From a checkpoint of a small transformer trained on Wikipedia: 154M tokens.
Each number is 50 + 10 x the weight over its row's rms, rounded and kept within 0 to 99. Layers, rows and columns count from 0. The size before them is the row's rms in percent of the matrix's.

# layer 2 MLP down, 64x256, rms 0.18, rows 0-63, columns 128-159
098:32 50 56 60 49 43 41 52 52 34 52 43 64 54 42 49 49 40 37 45 34 61 54 27 42 38 56 42 54 58 49 40
094:50 48 53 60 44 57 69 54 50 51 59 62 44 61 63 44 66 48 49 57 75 65 53 29 59 57 61 57 42 66 49 57
086:44 44 58 49 59 51 69 41 44 59 54 67 47 40 62 78 48 42 55 68 55 51 59 43 48 54 35 50 41 62 58 50
119:57 52 64 52 51 40 50 37 59 57 58 45 61 57 59 51 46 46 50 53 45 58 51 43 45 63 67 63 51 49 47 43
105:53 51 61 32 55 59 44 49 45 46 46 39 59 51 45 34 54 55 45 66 36 60 49 49 23 51 49 52 48 29 48 47
097:74 57 62 61 55 64 50 36 52 52 60 74 52 60 28 53 65 55 55 56 43 48 75 47 30 40 37 45 27 72 56 47
077:39 52 41 49 58 28 49 39 59 49 53 47 59 52 60 49 66 52 66 44 46 48 48 37 40 44 48 47 55 65 34 38
097:54 57 54 62 39 36 46 59 65 50 62 55 47 61 27 59 58 29 47 50 33 45 43 45 51 49 59 48 42 76 42 67
102:49 54 59 61 58 38 42 59 34 60 39 61 46 37 38 65 49 54 46 53 46 49 52 70 51 40 61 45 69 56 54 48
093:57 48 57 43 49 45 48 54 36 43 45 64 45 51 50 40 46 50 55 50 64 43 41 41 54 58 42 47 40 67 37 55
108:52 38 50 44 60 55 41 46 36 46 43 61 44 35 73 66 59 42 60 46 46 40 42 47 50 55 39 48 34 49 44 57
110:56 52 58 41 45 52 42 58 35 56 48 47 46 58 56 55 54 60 46 48 52 54 50 50 47 54 43 52 42 60 66 25
090:36 40 52 59 40 43 37 38 53 34 59 53 47 45 32 65 73 63 38 55 39 61 52 64 29 41 58 53 52 36 46 48
093:43 47 52 44 38 60 43 47 61 44 48 31 43 48 53 42 62 60 50 42 77 50 38 61 63 38 57 44 54 50 37 59
097:59 60 47 56 52 25 66 45 60 54 54 44 39 53 36 49 51 68 54 52 67 58 64 44 57 57 35 62 54 60 55 44
082:43 58 58 23 47 50 54 39 35 44 48 63 45 44 46 52 66 51 64 37 61 52 58 53 37 65 61 67 42 35 56 42
099:38 59 40 47 59 44 70 39 44 50 49 60 52 61 36 61 50 44 42 57 50 44 46 68 29 43 55 54 40 38 41 53
108:45 46 55 68 54 55 82 42 44 49 30 48 63 50 56 51 52 47 55 43 45 45 44 27 50 48 55 51 55 53 43 61
092:50 45 51 42 36 60 51 52 58 48 61 50 36 50 50 46 50 59 45 60 52 62 43 50 62 62 58 61 52 43 49 37
105:52 52 45 50 52 47 54 31 57 53 28 51 49 44 55 58 56 45 44 46 78 41 46 34 33 70 40 64 54 77 45 75
095:53 65 57 41 48 54 37 36 49 50 41 68 58 57 22 41 61 60 49 41 54 54 33 45 67 60 48 61 42 36 68 42
099:44 53 40 42 44 70 29 58 46 56 55 45 42 51 36 48 52 41 59 66 42 46 52 52 67 53 58 64 40 36 61 44
094:39 49 40 48 45 40 42 62 56 58 59 55 35 55 27 60 68 55 55 71 57 57 71 44 54 53 28 55 64 55 56 44
101:65 59 37 50 39 50 58 68 54 60 43 50 31 54 60 56 44 52 50 39 52 61 52 54 58 62 35 51 51 58 60 53
098:48 66 46 63 46 39 46 48 44 62 43 64 58 71 46 38 48 47 49 44 49 47 57 55 40 56 38 47 61 46 41 47
102:55 53 33 60 45 28 48 46 63 51 58 39 50 44 50 43 55 31 39 40 34 49 53 52 43 49 30 69 58 40 52 52
097:62 53 49 49 28 35 51 46 51 53 60 63 48 63 45 34 59 58 55 53 58 60 49 39 51 58 36 54 78 46 47 69
104:54 67 35 54 61 59 74 27 58 59 55 48 35 54 60 51 50 44 58 64 52 63 58 60 59 54 38 47 32 46 55 62
086:50 42 54 49 44 35 50 64 36 61 37 54 68 54 38 52 37 44 58 29 35 54 43 48 57 48 60 42 53 52 47 42
103:57 45 49 51 55 55 51 50 42 35 54 49 46 55 45 43 33 69 53 44 56 46 54 54 56 56 58 54 52 71 49 52
100:42 45 55 38 56 54 60 52 54 46 63 63 54 55 41 48 66 43 38 45 26 60 46 44 62 38 55 70 48 55 64 41
101:47 60 54 47 45 60 68 38 55 56 54 43 41 60 42 51 61 49 44 40 44 36 41 56 47 47 47 79 35 46 47 72
100:61 34 45 42 48 53 44 57 56 55 52 52 54 54 39 45 55 40 48 44 51 56 64 50 48 60 51 51 41 57 50 56
098:39 56 43 44 60 55 35 61 42 44 53 38 45 46 58 49 62 51 38 42 43 51 44 37 39 61 53 46 41 60 52 31
093:41 46 61 37 51 66 48 48 51 38 46 39 61 34 70 41 63 48 43 43 51 50 53 37 55 53 54 53 39 56 48 54
110:54 47 60 68 41 39 12 48 55 53 54 48 38 67 34 60 56 51 63 44 33 47 60 60 33 47 46 40 73 62 43 52
098:59 59 55 61 57 36 48 53 58 64 46 57 47 34 59 46 65 36 36 42 53 56 52 52 65 57 45 45 61 61 39 42
099:47 58 41 47 53 54 52 44 44 47 39 58 52 56 51 46 32 61 37 49 61 55 45 60 35 42 57 56 53 55 52 48
107:45 49 46 80 49 67 30 43 52 60 32 47 52 52 44 49 42 34 57 28 44 53 46 37 47 35 45 48 52 51 47 47
104:53 47 63 53 36 38 62 35 55 54 53 48 37 53 63 49 67 38 35 53 58 48 44 39 55 59 54 61 57 47 40 61
100:45 47 47 62 42 54 62 41 52 46 71 44 40 54 45 49 20 51 45 51 52 54 50 68 59 42 61 53 53 33 63 67
090:56 60 48 49 59 64 54 53 35 51 54 49 45 39 56 49 51 39 58 35 50 40 33 66 26 50 45 33 36 29 60 62
096:48 53 69 51 45 49 66 78 39 42 46 35 47 58 51 42 44 48 56 31 43 30 49 63 47 42 54 56 54 60 55 45
102:62 45 47 44 34 64 66 41 53 48 53 34 48 40 48 51 66 64 33 37 53 57 45 62 58 47 44 37 32 50 51 55
100:59 53 54 52 26 41 55 46 53 45 48 31 51 46 50 43 52 53 50 46 69 52 43 57 56 54 44 54 47 81 58 26
093:40 52 57 48 44 35 47 45 48 27 49 45 48 50 53 53 49 68 36 70 57 65 55 47 33 43 50 50 50 60 58 49
099:53 61 38 60 49 55 43 45 45 57 50 37 41 59 54 75 62 38 57 65 43 41 60 39 61 49 29 60 37 31 57 43
097:54 56 41 50 50 48 68 60 57 56 62 53 47 42 48 53 50 51 48 30 51 50 44 66 46 53 55 56 40 49 46 49
123:57 61 53 40 55 51 40 49 55 51 51 61 38 53 51 46 63 58 65 57 76 48 41 59 53 54 52 64 52 56 56 58
098:57 54 50 36 40 64 53 60 51 52 37 57 42 63 45 58 37 45 60 55 42 54 49 58 50 60 42 42 47 47 68 35
107:58 40 63 52 35 30 52 59 56 53 46 54 45 55 62 58 53 73 65 57 40 52 64 50 51 60 57 43 42 50 58 55
087:59 53 56 51 68 52 61 43 46 37 57 73 39 72 33 61 47 61 75 47 39 43 46 59 30 58 45 51 43 54 53 56
101:46 42 56 41 47 57 71 63 59 38 47 46 49 49 51 58 59 30 58 45 41 38 46 51 48 46 68 53 48 42 48 74
105:56 61 39 55 31 38 22 55 46 54 39 40 48 43 36 70 67 38 38 44 51 42 52 61 58 40 42 48 55 57 31 56
099:54 50 49 57 61 42 36 46 42 44 47 56 62 47 42 52 55 61 41 66 30 29 50 45 61 39 50 43 60 48 37 46
084:48 42 36 51 52 53 66 61 42 54 53 51 44 33 38 74 44 62 36 59 45 49 53 58 62 28 60 53 40 52 41 43
089:49 56 43 49 64 51 36 50 41 47 49 58 37 59 47 72 56 43 58 60 42 60 63 34 48 46 60 57 59 44 56 69
096:65 54 45 56 54 52 54 45 40 27 33 43 38 47 51 47 37 43 54 40 28 49 61 50 62 44 73 47 49 36 38 46
097:72 43 38 49 37 60 79 44 52 55 66 50 43 70 62 62 43 43 56 46 41 49 52 45 53 51 34 45 59 50 65 53
103:47 53 84 44 33 38 62 40 47 23 54 68 56 55 55 55 27 63 60 43 62 61 60 25 65 48 57 49 51 34 62 27
165:53 57 57 57 44 46 55 47 48 67 57 41 57 40 40 48 74 47 61 55 47 59 61 47 49 45 40 53 52 58 56 53
088:48 43 59 63 39 38 40 42 54 43 45 36 52 33 73 51 37 40 43 48 50 58 60 59 45 53 63 48 49 47 47 53
086:63 65 44 49 57 54 46 61 48 51 50 57 50 49 56 67 37 44 50 48 48 55 56 48 51 56 47 55 47 44 45 52
111:42 44 58 52 45 49 45 42 38 37 46 43 61 39 45 37 50 39 42 46 62 41 46 58 34 50 59 42 50 46 53 30